config = dict(
    d_model=128,
    n_kv_head=3,
    d_mlp=320,
    norm_eps=1e-05,
    bias='none',
    init='uniform',
    beta2=0.99,
)
Each number is 500 + 50 x the weight over the matrix's rms, rounded and kept within 0 to 999. Layers, rows and columns count from 0. Numbers have three digits each.

# layer 7 MLP up, 320x128, rms 0.0877, rows 195-211, columns 0-127
440465494480461578494504507523522479506490483530581534535519551516419493415450550495555444478385562467506607555477518541576476487454556520555480457424559515555439533513476541442561535555440495576520485543595620526570510442482496529469430578449502499487539504500503544353479450444450484519458530464504553502520549568493359594447462572573472536481561490526626506575508568482405492535577
520494536473501507576435553508558460501442463489535527458476479515483523486494507572623434502461540580480616500504518432440519543456528442494553473445441514483465550488504544440503459556577479477522370532551475451500493376495463427491575578518486543514441495503515566442452516484458538525492534529512493521532442509513488483571472470530489535531506563532574533452525483550546378457608
495544495439523536430376519411585544524506556545541568480515478436522501505438438500444515435464499450450565522538581568542514531511473468477515511440548541489349458529516420521466618618432556463432533501419476544508467559584457460554494439504497557477448536481460527462534386444451546483497509436479518584503580501473449461542557607508522464520425491484487580506427485464457512512571
520544536517512458545413503557504435528551513449428529391413513610527408498411530470488629505541537418501495423475511484536487489508468507482492410383523483472510614504502538558560515497565484472531514502589516465525480447519550570466437522548490502482489498459451510434524559547553426552476503476509494470444444558523575586452521435556530532438460526519534494460544538533499453509557
491572453509512542460507567574425470550566525480526512452509509564512439480540480361564436503552483532569517549454541507461540552489564510506533560537474533505481612530544551478519497429448581501474511444568553446542508455406449504498446548530464448500479480519495508586419425522503386486490494494460516494465479400557537402375496588609575550567528456499629506526475483490409450445549
536509524487492516606521456407477500492556443498445533547523524491527588402566391469476586546526496452447500499510565428479537513532518547551436537437513538509485353572479537522564491508513426453424535443452472409541498462492452463533510514524485516542538400440534572530379529595473509524455468600464542574571481528504504503548488480504504478503444576481448542489519489485470533545476
503496470553456498488461443471509490454473415476595506475557465445522511519473490525432511507481492441506474472484531460481503598498479479424438533470516501423547410524553483552480520571478388461441519451491483528453483542573467414580483473428551467516488496494540503514477499559480520531522535507457538517494485461504561404534511495539470497493546537469480451514447546469476484570558
397432512366475474581557479507611536504498468505533466428450606519498487508469582489492659507456555472495474495492477388523490584677530421495605520522509435512471465378488539603473537491519492461490505470487492510519485499402476427461502596516542578438470478493532471455496440482479544540564515571445496488475546481545488503615600564485582503544506523520507520448533536461475436522485
378470522462598455490471578554458489522552458545503475479589559445541585528482527455514407504508497542612559577601419429541483496524513440482451515532522525491567563568507491481511449516458529528667447497519485525495534563531442529541545488559469420625456508554540496505541607505489437508592472599488447542470517460527521465509520455539491547497542520518478463593503393424501453631471
435497474546514437545514447563566429439576503456495564502489546548495506434525516525547512477569474546472502491385550472531541441572568452541564478487430529529560479419501489590521445499525541473544502633519482559569483442540579503553459481568553426543540463552541519467506485410495392553450592581431407487459492504433519419536437474560599515520461568499499502522530417566522532460452
464525478500508547494429459453554455527497509540475473518560541586508460468452430480503451512478493525481554513466517524474486502503426454439515549459464530477632464548568497499615442499500456465475481497494506507485478536476556509522473457519533427450596394559501473498476518428488546515544481530432474549447471491444510511448432462533498500447564400512565452406531470550474473614550
446451449499495545407468511458556466514493530437524553453528417438493528479542636564544475446530502449438496482632540473521504561527536543526514452564475463453465610502493489536417469476499570575447390500470533493540499413548601563486500453482496455573459479515527574539519400522582473551492525512501481510437465574520519456606493518440539456634502639499458569500537465534499444446479
580469527392517498596520503528549506487470495453585574531549430355507476493551617528562523521387505488409468513395501453500561489508647501542456604443653477528486474463435568517477464460514466619539535493514476494507520556516365459469464509457496515541520485541431489499531574510463542460490513502587506511447561439494554645538594489538437626525505517520581496529447417503517550657427
510455489455507458352489536579519504520442454541528644544455458593471517404431494459662533484577475500395549501517463508414521487504540564626518504597491392524434555583595544489563532552400417535541500384452539467505591452580568534455554507555411475473528528533563426400532571489393474485399459464529545458450527497540597512459449474529493641488490557470544572505513516484470461421485
515461496534521452497502410445558464504453506501478503545546587574513451539402543527600631487431511568526558645482486428551474360507517569487508532473462563509473433516534529491509469448557507491450505547409522442504521441486474426512428568408512490481539527513525523485498494510478551446567480461444525521532534482476495552513498506452435383503471488524480582564547423426461482559530
519514448499500486505519469425552613457533464513530521537475544428409474516416487533485564538519525533507483528491569587454517506510539527640545515482490481539540475482509547512428469485521500546543435421427565497439414515414553520531569523501570526467404503503548498466554550476484464507553502391586515443575544499463536497488534440477529564490609423582426456632491443470610489511448
534451610479381542469457554464537549522545574524450472461458534511440599554472447483509448452619456557574482473491455565551501470479495531538528482473513538474489558565510507511542450456442545471539463487572403523544577548531544530460611543516419509479515479501524476413545512554565529446578451508469474439483535577554439505468457459538520564564524489500489493544525524444524575481540
# layer 7 MLP down (transposed), 320x128, rms 0.115, rows 195-211, columns 0-127
489444506531519488541491516463542437518591463626445537542464480417510527477463539479472440546450492468497481403553623444602513518536551474595538505522477482461557521557547548562505473485654455559527468429500535489540434449613496629415481513550444506519461463507466499514463519522527452451510452475494553513453541667485562496424506444517560568434512418536480502441582484539513415498453
487608502564487531518476447490434502479585538508509483530524469475524437469472497433501452448546452514559559542518452499597569498534496446477576499491549530569564505556464520566437474454417545450492478447531469551514497528516451533444468605558556483478481477494520404490561434546477545458483485410485443553469429545535446520516569539529547507504570542436557531481454524426375462477457
546480438413403545533507514517525399576539465433459458500560517466519500501622536504467453499558478526503552567530476527516422458521520513410552466364504475528599593508543504440429518466502495499439528483497596479586465518509492558423545475458459475468513581504494529441458449525449591643427655467513546552544531601482483500573536562480429532539512475501515559467577555507540471476523
482448497549518545462571559616391439531538500432464542479474602500567517526537529450565531506410449481448517437462512500552393473473464533531581497527472441550444503481517462550414500427525438441531501530496452440581514462463607489623447554460520516529509489462553490482539519560509459579548492501447482543545492553598487478435467492479434473567454446463523475505529479445505554464525
455406526548496551451486464361501478459452510439490450547499549691560452448458453499532500379416485480496471463512448555514551576496422448439527421495554462496462482484505507519499428541519533502527542520384540447640531532546477551408551418571474526511582477538476439484496398509541541505544630499495502540421521588532432443473471486548522561561588598511555495478559492475510539495471
512501460494590488395499445534559375511487521512506482513436538554552415545478414532501469553473521506404470548527511547513399396548515486437500536458490499407496532391552550495467561530501507439410507513460498536586462483463498470550516502520482472501528531552551515595535557497561495572437499481493483572485462480447455382470441551547498566452559461513490489473532435459481547474579
489501500494527518464552545539506563544522520493486508570456497512477497486492485509508474483515530522501530513507466504499444483517525512553485470558490492537545600480413503425512496480521512502482453517529574537248485494489541514463507499492507554473511481485455529465494460458543482459500276495556498505436480549475489541506572516455472509502479499486502550494574464556454538471485
435555557459548406449456552426499378546602491464399510509509457531474547571533431580515447474576445540510464499459474589571488492498535511550434466501539502531494540479553502458570474491504547550474497449474479511607545485503535566659466424495521442520505508499505592468572577403543485474436573482523463493560425439555542459447408461536457506460524424484447438524525530530505577453529
484595500512479424569540549486537306516568575454467516575511574531470566526484498560503511534441527420512527473550421555549563512529596467468480458539521533521503491545528478530462500471532506504444574539498421579487481536482526450574522605437499535499526570506409498536470524477569467517524404404393565440567436439482478572467489457478394389489601433543451462472487550512534482524460
421514472467522439533482531489577456546463430478596557502520541507496520486595581526555540442503536525535529491525498509506487432445551473513537465405590503474523483544506492475483444435474573547456523579507523547699578479455525572478511433418474465499493461450557520512479457487510442561441749500502523505511487535599533439501511460518500435511458481553452534506540470509463438480487
445419467520529500522595462514450564415600481528499524504522391540431453419494489455464454455540427438458483602425529542480527501545444488474501525469474534495425451444452576498450403549433496564531517487579520450586460475545506417465505465508503426461464468500562439471538572585525529478478588534472442522526546495512546446508446515498503492438586522440460532539471500430548389467520
458543435552466632441548529563515552514489455518487479486513523536511468487499534429551518453466524471532500481442431426486514452475509483514618468520475522565410563425503566485650613539522528556422508429488542429613458510518446458446431482563504559606533468435470517512543537489597471481477627484444495484440456466534583496477468597519503397558482502550486521488531510526502562515523
523409475516558532383532572527440418522502509508549459495566491559389520597455429488486499531555531564458533464444421529494485461477508610512437472550556487594476438448494532491575472529563516530530538477481511459572555462379530453493487525525540452489498452453503528532559506457474571410446664426526579447473550490505446468439510474525393505556508492435463587443619533429568517504467
576479461496448434439452606469582545481402475499542574493547585538392481464535419570629543415559437493500464554488501505477485534503519567540513483451536476587480510448474477610466504598483481577468544512492476507552524451476587430461468455556421557554538524478516498551573623477510458496413553613532487474575510568473625484494511525533492485600482374520508526509461392516437530412412
570492541546582543458553523492546538507461478474466514477544504608501495506502471510489544548535464501523521491504585474546498509469437488438542487486555498501566494482546544552524473528507404476458567556483386519648496480384382483496446503500412403487494463474535431575409445458523522481548617462514451477550491551497569572538523470532525504480516469569495494398437573508485512489483
461577489483475515571612421484529407520531592631488459467496516425547483523569526472565440584457406532463464472422496456495484517485464421525470555506497452520538519492417422477456479456429487429540446473466475558465526456540495398435532509482418421493505493544544518465503486480406533473407471513464464421594542453497595585462506429519569575440471498543454511454469525413466475464397
439520497503463496558407373541486360559488441455477420545479517468638494531521466513404611456521587518492524505454432425499473485477467523490550416493526503515537512506484535472480529441525564497487512437390482568458491468437553548478441601530596490484547480600499512503583444514522526489560553475435489608555447519488520459496462500506538467535505538466468492463508557472461491510493
# layer 7 MLP gate, 320x128, rms 0.0861, rows 196-212, columns 0-127
552524444516492533513443501485436503558506542449560536442443525486463490457488437470454510528576552402491519549498387538497554546523474516394489522459547561482490436451478497474448521422479490579517516445472473481519527477512514574519534487426643505514547519469480474534502484517449464377459474490527476561508527468554498556508560464490544479549455538531458542551520623519567501443490
500481343489581482467504479487532584528558539536494413556515522568563493549477548486430518460448455450581492528534419458497481482443460594421446528501447511530571485507533539532457521450485505504464515491511463468465494505498549539444606501569514462447433595512464497502506532590593412541397496458596633438459590555479513523474613563500517613549528528489430508512520438516465486485489
479424434586570528385518497493469598552467475533503452527548583580465515545523459544551394456461471517563465507531540476352544482451514490433579509571506422579486481410521528556486526466455535558433414477472560492500515502476459542511496478474512506524516630504453481508480459529505526475470543536504460582500569540434512438531569463463461460570536565499417548450555498468476513397502
524534494467512499564563535619509518646502508464497517432501446459490520504516468541570541538504534463491546487436463487547488538467552500432558466453531545552552513583471420443430442545388514466528509505577516592475621425539483472534518528489488486484452580476434473506498499575478506466487524463511470415495621447549518418520632503520476490515405544535504552554459517532518441450509
506622519424548550582473550475494558494553479512489526529403441466487506419457509532505561584562521550452482512467548520475549519522436548612573513550557491556520504503430521425496465488522510476479521418461457533542517496457488450499529564568483568491450435423485587527502529550501475508476491580460570523527513453424534567609528453475556494529450474511407528493531556489489582479432
547472458530441397470454485458421476436514449442560520452503435519453551540467420500466459519502425480475411491486536522472476535471471433504455559459462520462507416494557455544541526520446453567480550468509452550418506529517445440544502501522469434509490485504529495507462492557517473551500520494497461511548484488509517449512457443618518540459534449453519410561431545502588485533536
531444545506496548562506432490548585536460518522585465496421459437515535545435632499377615503462420445505524542485477390452475523431476554487507485514590380544517416506486605475394480510583475460502500526424547461509489485520472430450558501470480542542449486448479429479549494657542558454499519581512609512533511514519461449543634557509470474506483630468538559480438539483492475517439
516481427526524605436427529549484457599517483529432485464408484511605437456518584529476597507467576418494475424459503440503468471467494484431586495555459445499568542503454464479576472547521590460503503517591460621592462408500572454488560640568489578582409560567490482492536533446627444471455608538472491490468509476417629448503478497474573569561460474549526454513513443503424427498512
484493542515543574500523569548458628589519482557471480400495473525559478599520477448535499595501455577515509477497489467482556602524427464465553569570374473574524602492488539542578519525487461479563447481522560518460512560423416483416542492616558510535504472581441470545532578511529509459534454546557475411474498492452535552467516514439443514454557489468569496467493500482502448493515
473556553513534576452467529498571510485440557557500546496530588519486491491529488619531474474495591611547550454516463497456467469560502490524492495465496508572624556524529491491526509489524521460486473503502529510564465530513519493467476477521462567446593467486378506441478523487555508451538532506518535482402536539490543517437513520486505477468371473547484545355570431545430507533490
516558473551512513383492564513486623533490483542463485529473549534491497484512471499438522588507542614596458442412397526446517461421492446440582542535516452596559497510471535513511532510505444478482578474583462519534457551490470468403486521610475608478478529469491523446497567587516487386547505529553524481524492478584513625498476538523530548412492436467522573503498572484491536503485
341552487527574496556518429504475555571486500531410476456346552465537486471615496459482543476603460510567434601535374470534405577556478412485510459501539458500449490423456393459539478392535500527454535521440383555535462460556513460480484634526500476490447479532531521481530517477507460460460590470495478460545415559513563576524611592428521444512527543510567569479471517531351487417535
502513447615534584487491605471435610578439431526419489550510510485631519488518465545465566605441486537529589467475419416427507514463438569538562503498547510565539473571384499514412438556506536494520426483512481539566613419500567500473379441497512527418490468434595472551427401613505554470491579555422467557461441438472450465504546584516498388506464488511512509457537442482388512582523
461453488552530530478542501442612553492571497663479554582536537509530539453588472459470570612527552517566489499456515435513573541300494473433423440554458512552478452460504429433469525526537462517565551429517416556483486560529487424497500468462524483508522566463484450458514499526542517511421493507515503477506467520573542419498508544521560437463485558546539530503423567451542472458464
430523486495542536529441544501542554485463442495395507503506368461439528474487501644483493483537468523479462562499549542380553451473511486567521516438519459522460488508403528494449448438587501544618442523592495562519451513515545534542528486535462519545490580548482580459513609511505541467571656526574528475525559490491497501459491485522538563458526465439644482570434472489465579479573
498526503491534507445476518516400479551439448471391512446550465482550468542465480505445469574538557444482472536556474472462526546504477470537593465557472548584500478444482473515506564489541420390441476414493526578566443458528551489457461549558546513531492548495487497452462453513565470557485533565585407518572430501472403488547505537443519578523528463531559562507536511517409494519553
461525482597467609491379543532585480551445538452490482456483439455500508559566477513509564480477527530461476459568473466460436531478376527393592561558448509491473464582453576482486446487522519501477498427575498546529388527542647471526405579514453489483428563498546565482443495593589489583447536558515566480431460517468490448559477505480522472527479472462603537414626373485444501443493